Weights of a small transformer language model.
Architecture: rotary positions, biases, tied embeddings.
Training: a variant of Muon for these matrices, 4584 steps.
Each number is 50 + 15 x the weight over the matrix's rms, rounded and kept within 0 to 99. Layers, rows and columns count from 0.

# layer 2 MLP down (transposed), 3072x768, rms 0.043, rows 2426-2475, columns 128-159
38 36 28 63 52 47 56 64 48 52 67 60 44 55 51 54 70 37 34 51 42 46 31 43 51 47 52 61 33 51 65 53
54 49 51 78 54 46 77 74 51 42 30 55 54 48 62 38 30 58 71 39 66 44 42 18 44 84 63 56 53 51 46 40
34 69 67 71 49 89 44 60 33 63 51 39 58 46 49 72 66 39 22 44 48 49 37 64 55 66 58 71 46 49 23 65
56 53 35 43 47 86 45 46 41 46 61 60 41 63 41 46 51 41 48 27 56 61 46 54 42 36 54 65 42 85 46 54
47 41 65 40 43 46 54 67 56 57 36 65 62 50 13 79 82 56 48 50 49 40 33 53 68 39 56 54 53 54 32 41
28 47 49 40 73 41 58 49 28 21 76 46 41 56 67 40 71 34 42 34 53 85 37 48 53 59 43 54 33 43 40 55
73 36 37 71 50 51 79 40 68 64 45 81 58 52 49 34 44 40 26 77 48 49 62 39 62 18 86 40 80 67 55 52
55 43 80 49 76 58 40 70 53 34 49 61 48 39 60 72 53 41 47 45 13 60 58 56 53 82 55 44 15 40 31 38
54 30 32 59 40 50 43 53 60 53 66 55 74 30 59 53 58 48 36 05 44 50 56 22 44 41 40 55 28 41 25 76
71 52 46 64 60 33 52 56 45 49 47 35 49 52 58 72 70 18 44 67 39 36 68 57 48 23 61 75 55 49 58 35
54 39 24 59 32 53 54 61 16 61 74 51 44 58 41 59 48 28 57 66 68 43 23 73 31 32 47 84 62 51 59 55
30 68 62 43 71 46 48 54 69 61 54 74 48 41 34 60 59 49 38 36 34 63 59 75 51 43 35 50 76 39 10 34
69 51 39 42 49 56 59 61 47 45 52 47 43 53 32 39 55 52 52 42 40 37 07 37 66 66 57 58 44 64 47 48
46 46 52 57 55 38 57 44 34 47 46 48 24 56 59 41 44 67 69 24 41 66 75 32 50 41 50 66 58 25 71 54
37 60 76 57 67 98 53 62 40 75 57 86 18 45 71 59 27 43 25 58 41 38 54 46 48 49 67 55 31 60 47 14
57 67 68 59 56 58 52 42 58 63 52 47 39 37 65 57 48 76 33 65 45 59 69 43 58 50 48 53 40 68 22 52
65 79 32 50 30 38 88 34 50 38 77 35 27 50 38 46 44 34 52 65 39 59 37 55 58 79 48 67 61 32 56 32
56 78 66 46 66 52 56 61 62 62 77 49 16 58 67 47 34 48 23 56 69 65 59 31 52 47 61 74 70 57 70 44
56 55 58 51 16 33 52 51 51 50 47 69 65 20 59 52 18 49 59 52 68 62 53 32 39 40 49 54 57 24 31 44
42 63 77 42 48 64 26 26 35 16 54 43 47 39 33 36 47 86 32 47 45 39 62 63 32 46 29 45 52 43 74 57
43 53 57 21 70 25 50 52 42 77 46 32 46 59 35 64 58 30 39 55 47 49 43 65 49 64 20 48 79 23 74 49
44 45 56 73 36 35 41 43 54 47 48 66 58 47 55 24 26 42 66 47 60 67 41 48 44 58 62 24 37 51 41 55
36 50 29 25 44 64 41 58 48 61 34 40 29 49 85 42 44 55 48 46 46 44 22 47 61 34 43 49 50 38 55 60
46 62 33 57 57 31 71 53 31 45 40 70 41 44 65 51 52 58 34 51 21 47 45 70 66 69 61 53 54 45 71 55
44 43 49 39 54 41 56 30 57 36 26 13 41 44 33 77 44 82 48 36 55 26 30 37 30 34 55 32 51 25 55 45
50 47 36 20 19 73 61 56 58 66 34 43 37 56 34 71 71 57 23 66 54 33 48 12 78 65 45 43 36 36 49 35
55 88 44 66 30 45 45 32 36 46 65 48 52 47 57 38 37 33 54 37 61 39 49 25 61 18 20 77 36 58 30 65
55 51 62 63 67 58 78 52 60 52 43 50 50 60 65 44 43 45 36 33 39 52 43 65 88 47 37 51 77 48 55 41
44 57 40 50 31 42 22 15 18 27 43 46 47 35 55 37 36 64 70 40 29 79 30 40 43 55 64 56 37 83 50 54
31 28 44 64 53 42 56 25 68 39 59 35 37 51 81 61 45 39 41 46 51 44 79 55 61 62 65 50 63 47 26 71
88 58 70 42 65 57 44 33 54 75 65 40 52 22 54 46 46 60 50 50 56 44 33 68 74 50 28 64 49 58 65 64
21 52 27 48 66 74 48 64 49 48 68 56 48 55 61 45 47 43 59 44 37 48 49 43 64 42 51 52 48 38 21 60
55 82 48 44 49 58 48 51 57 49 62 46 52 57 50 47 41 43 51 30 62 75 69 64 53 69 63 50 46 52 63 38
52 41 47 49 42 40 58 38 41 45 59 51 34 53 46 40 51 54 70 41 54 26 51 44 62 40 33 63 50 48 60 54
45 57 27 42 56 29 45 39 55 30 54 45 63 42 36 51 40 61 38 69 34 56 32 38 29 57 28 22 45 72 71 36
58 45 46 61 54 25 59 55 48 51 43 50 49 61 31 41 69 39 70 48 54 51 54 54 66 63 40 23 36 31 52 53
08 55 51 38 58 54 39 26 48 40 52 59 81 50 65 65 48 46 51 47 70 50 69 56 65 45 52 56 66 90 57 37
48 47 63 53 18 57 69 37 41 41 67 61 34 52 50 43 54 76 63 50 48 53 61 62 66 43 43 67 44 46 50 37
59 49 40 42 47 29 26 90 68 37 75 73 44 75 57 67 66 40 41 33 12 49 32 69 52 49 66 48 19 38 72 42
58 64 65 48 57 65 69 47 57 42 65 34 55 45 42 54 55 79 52 50 26 43 55 62 41 50 62 59 52 40 51 59
31 58 82 46 46 57 55 72 40 30 56 66 37 51 53 62 55 30 34 41 53 38 67 54 58 44 66 54 60 68 39 53
72 62 39 60 40 65 53 67 30 45 61 78 53 16 74 70 51 36 43 55 55 54 34 80 26 57 54 37 39 60 54 57
24 60 50 59 52 39 27 56 54 58 58 56 41 49 52 46 81 20 31 47 78 43 35 34 43 66 72 63 36 44 29 89
53 56 43 48 49 66 57 19 39 44 40 50 46 60 45 47 36 57 56 48 38 74 45 35 78 45 42 26 40 86 35 44
54 48 39 45 39 33 31 34 37 62 74 37 63 72 53 43 44 39 40 28 83 27 63 44 17 44 42 60 54 45 60 54
59 73 43 40 72 53 50 52 63 72 68 57 53 53 49 83 44 46 62 19 06 38 65 29 26 52 64 60 53 62 61 28
49 27 71 41 53 60 92 59 41 34 64 57 47 45 28 54 22 57 44 51 56 45 27 45 19 39 40 76 58 76 66 81
43 50 41 59 28 28 27 53 49 57 59 48 52 38 50 37 53 60 43 87 53 55 43 48 79 74 52 37 54 35 27 46
74 42 58 32 41 58 43 55 59 77 27 43 36 41 32 45 36 49 30 33 50 50 41 31 31 41 77 15 69 53 38 36
46 51 57 57 49 39 47 35 31 45 50 62 36 66 51 62 46 74 49 25 59 70 67 53 42 63 41 63 56 34 70 50
# layer 2 MLP up, 3072x768, rms 0.0852, rows 2427-2476, columns 128-159
47 41 37 57 43 50 66 53 21 44 90 57 50 49 55 15 24 44 42 92 15 29 52 60 39 48 20 32 35 44 42 70
63 52 43 40 47 48 55 60 66 47 60 52 43 51 36 46 54 34 52 51 39 58 56 60 32 50 70 55 56 54 72 52
83 62 62 41 48 55 48 39 74 53 40 53 60 54 57 31 61 66 44 71 52 34 50 52 53 27 57 49 53 56 60 50
63 45 47 65 41 43 55 33 41 54 47 44 49 43 53 34 59 47 51 67 30 54 30 47 72 31 71 74 44 69 34 52
47 42 49 47 57 45 59 76 43 49 29 47 40 57 45 31 55 34 77 59 24 47 38 18 51 61 32 55 30 51 58 42
85 70 39 54 24 60 29 50 54 39 54 60 65 37 68 37 46 63 52 60 73 75 59 30 16 38 64 62 51 33 39 56
63 23 45 81 24 75 50 82 48 37 53 47 67 80 59 40 50 51 80 35 51 50 71 41 26 33 54 62 39 62 45 40
40 43 36 39 75 61 48 58 52 21 44 61 58 53 34 62 51 27 61 41 62 38 32 53 55 56 25 65 66 22 60 55
49 69 36 47 45 40 43 66 45 78 38 62 59 45 27 69 29 46 34 69 42 43 76 35 51 55 46 66 47 58 53 41
26 14 37 41 40 49 43 28 63 74 48 48 44 50 23 44 60 36 45 46 71 61 46 62 34 68 78 40 58 53 49 66
35 63 32 49 47 31 53 57 61 67 37 55 80 43 84 39 57 27 49 41 60 70 42 40 55 47 55 74 33 71 41 31
38 32 50 34 20 35 36 53 33 34 69 37 56 84 41 68 53 52 68 57 53 71 51 34 41 49 58 45 74 99 31 38
29 46 45 63 55 43 34 47 48 42 54 25 67 27 61 70 52 30 42 95 46 24 35 60 31 38 46 24 43 49 32 45
50 47 16 44 13 40 46 59 39 27 24 39 52 71 43 21 62 45 78 61 32 40 59 49 54 49 54 63 29 46 60 61
62 67 74 36 26 41 66 48 65 25 56 45 49 54 48 53 57 42 46 33 55 44 60 40 43 39 22 60 62 48 33 30
51 44 47 82 54 64 26 63 57 49 20 62 41 65 49 58 54 54 40 75 42 18 54 45 46 47 58 67 34 71 55 19
43 35 49 55 54 31 69 48 35 54 67 51 28 53 56 31 65 46 51 60 55 20 72 67 58 48 50 08 37 49 48 36
37 54 15 35 82 55 48 41 30 61 47 32 55 86 66 71 41 29 64 54 66 52 41 59 39 26 38 71 22 38 56 29
69 61 57 48 59 61 58 47 54 47 56 50 57 29 43 45 35 34 41 46 38 67 66 80 57 48 55 84 29 41 50 27
35 55 65 22 46 17 45 53 54 25 49 57 62 62 40 57 51 38 44 66 46 51 46 68 29 20 45 43 41 51 61 58
45 61 26 36 49 41 53 32 67 54 33 47 62 66 47 54 60 35 30 51 40 46 21 62 41 23 53 24 65 34 43 35
61 81 50 26 50 32 53 32 43 66 39 47 25 48 46 41 88 65 44 45 44 77 72 25 42 68 35 33 52 66 56 29
45 62 51 48 43 60 66 39 56 29 62 23 71 64 50 35 67 54 70 35 32 43 45 23 36 51 32 53 71 43 43 47
54 37 66 60 32 62 55 31 72 48 70 45 55 55 46 23 61 54 32 81 53 53 51 52 41 55 56 60 28 55 55 75
63 72 46 49 50 48 48 58 47 47 48 55 61 53 45 40 42 74 56 42 38 63 47 48 49 59 40 37 59 32 47 62
69 54 41 37 41 39 53 29 41 37 75 40 82 39 41 50 76 54 38 41 51 51 49 55 55 45 49 39 06 50 42 53
61 35 51 64 32 40 67 48 56 34 59 32 42 57 55 66 60 46 49 08 60 28 37 52 55 47 58 37 54 54 34 46
72 36 48 42 48 15 47 46 12 47 49 64 23 68 40 47 46 18 35 60 33 72 39 40 10 54 55 32 52 36 50 31
34 48 65 54 78 88 45 52 65 57 55 38 58 50 53 60 56 49 53 64 39 53 45 47 47 65 45 40 71 21 54 78
40 57 24 62 54 55 62 51 51 43 32 32 64 49 49 40 47 33 74 69 30 71 60 67 44 57 39 30 47 53 26 28
51 56 55 62 41 49 93 25 56 35 43 58 56 26 43 33 63 31 56 37 58 72 26 65 41 72 30 51 40 38 56 50
67 47 65 63 58 61 33 69 30 44 61 33 65 32 32 15 42 28 46 37 59 38 43 52 43 30 59 52 46 38 60 33
57 45 64 78 52 80 43 36 56 64 32 45 44 48 42 52 52 65 50 70 35 43 33 30 68 59 38 61 64 47 43 77
48 52 77 55 57 24 56 52 41 44 59 33 40 51 65 44 66 20 55 56 43 58 56 51 73 50 49 50 64 94 13 50
44 36 59 69 70 93 43 42 40 60 42 51 47 54 63 40 74 48 65 51 68 40 41 52 38 39 80 53 49 60 22 67
28 64 37 53 41 55 34 54 65 63 48 66 28 53 83 39 51 40 43 38 62 52 35 46 60 81 77 28 61 41 53 26
36 53 58 61 26 44 48 47 63 65 32 39 87 37 41 45 77 20 30 59 68 38 49 66 53 37 46 48 36 45 43 59
19 57 53 56 46 54 40 28 51 39 43 28 42 64 72 45 45 47 63 35 34 21 53 50 60 39 70 43 65 42 41 29
41 37 41 65 51 44 47 70 44 30 48 57 71 62 36 67 65 46 54 42 56 44 55 48 69 52 30 34 46 29 59 45
62 71 62 65 57 42 43 66 52 21 60 35 48 36 56 55 72 41 50 44 25 33 49 55 42 37 73 55 36 74 28 37
58 60 49 88 50 43 56 57 35 42 65 18 52 52 31 59 59 53 73 66 52 38 47 32 24 50 59 53 54 43 51 41
44 54 45 55 69 47 42 52 50 72 60 28 43 46 70 73 56 55 40 70 75 42 50 58 63 47 64 45 50 50 75 46
48 65 74 41 71 34 24 55 69 78 39 49 82 37 72 66 58 55 43 49 46 61 26 53 54 70 65 36 40 39 63 28
55 45 37 56 58 54 59 26 30 63 20 65 25 35 52 53 43 43 56 63 62 54 53 55 59 68 30 66 35 58 43 57
60 39 15 64 43 48 23 71 51 43 34 34 64 52 46 36 36 44 34 58 62 79 76 38 46 48 53 40 73 49 24 36
61 53 47 42 42 44 24 76 60 49 72 55 42 31 82 38 86 58 55 41 39 34 49 87 45 59 39 48 40 40 67 73
44 41 53 64 37 51 70 62 71 43 35 34 30 54 03 67 56 50 38 28 67 57 28 65 55 51 45 47 54 70 83 41
48 45 46 62 23 52 70 27 59 44 65 33 65 75 55 47 24 46 47 58 37 68 66 85 38 37 51 70 38 62 48 44
47 74 41 50 62 63 38 34 28 34 64 34 46 49 56 56 46 43 43 25 49 53 49 79 40 55 40 73 55 69 48 62
70 41 08 36 44 49 56 23 30 72 68 45 55 38 67 34 55 63 42 64 71 87 32 46 56 09 59 30 52 59 59 40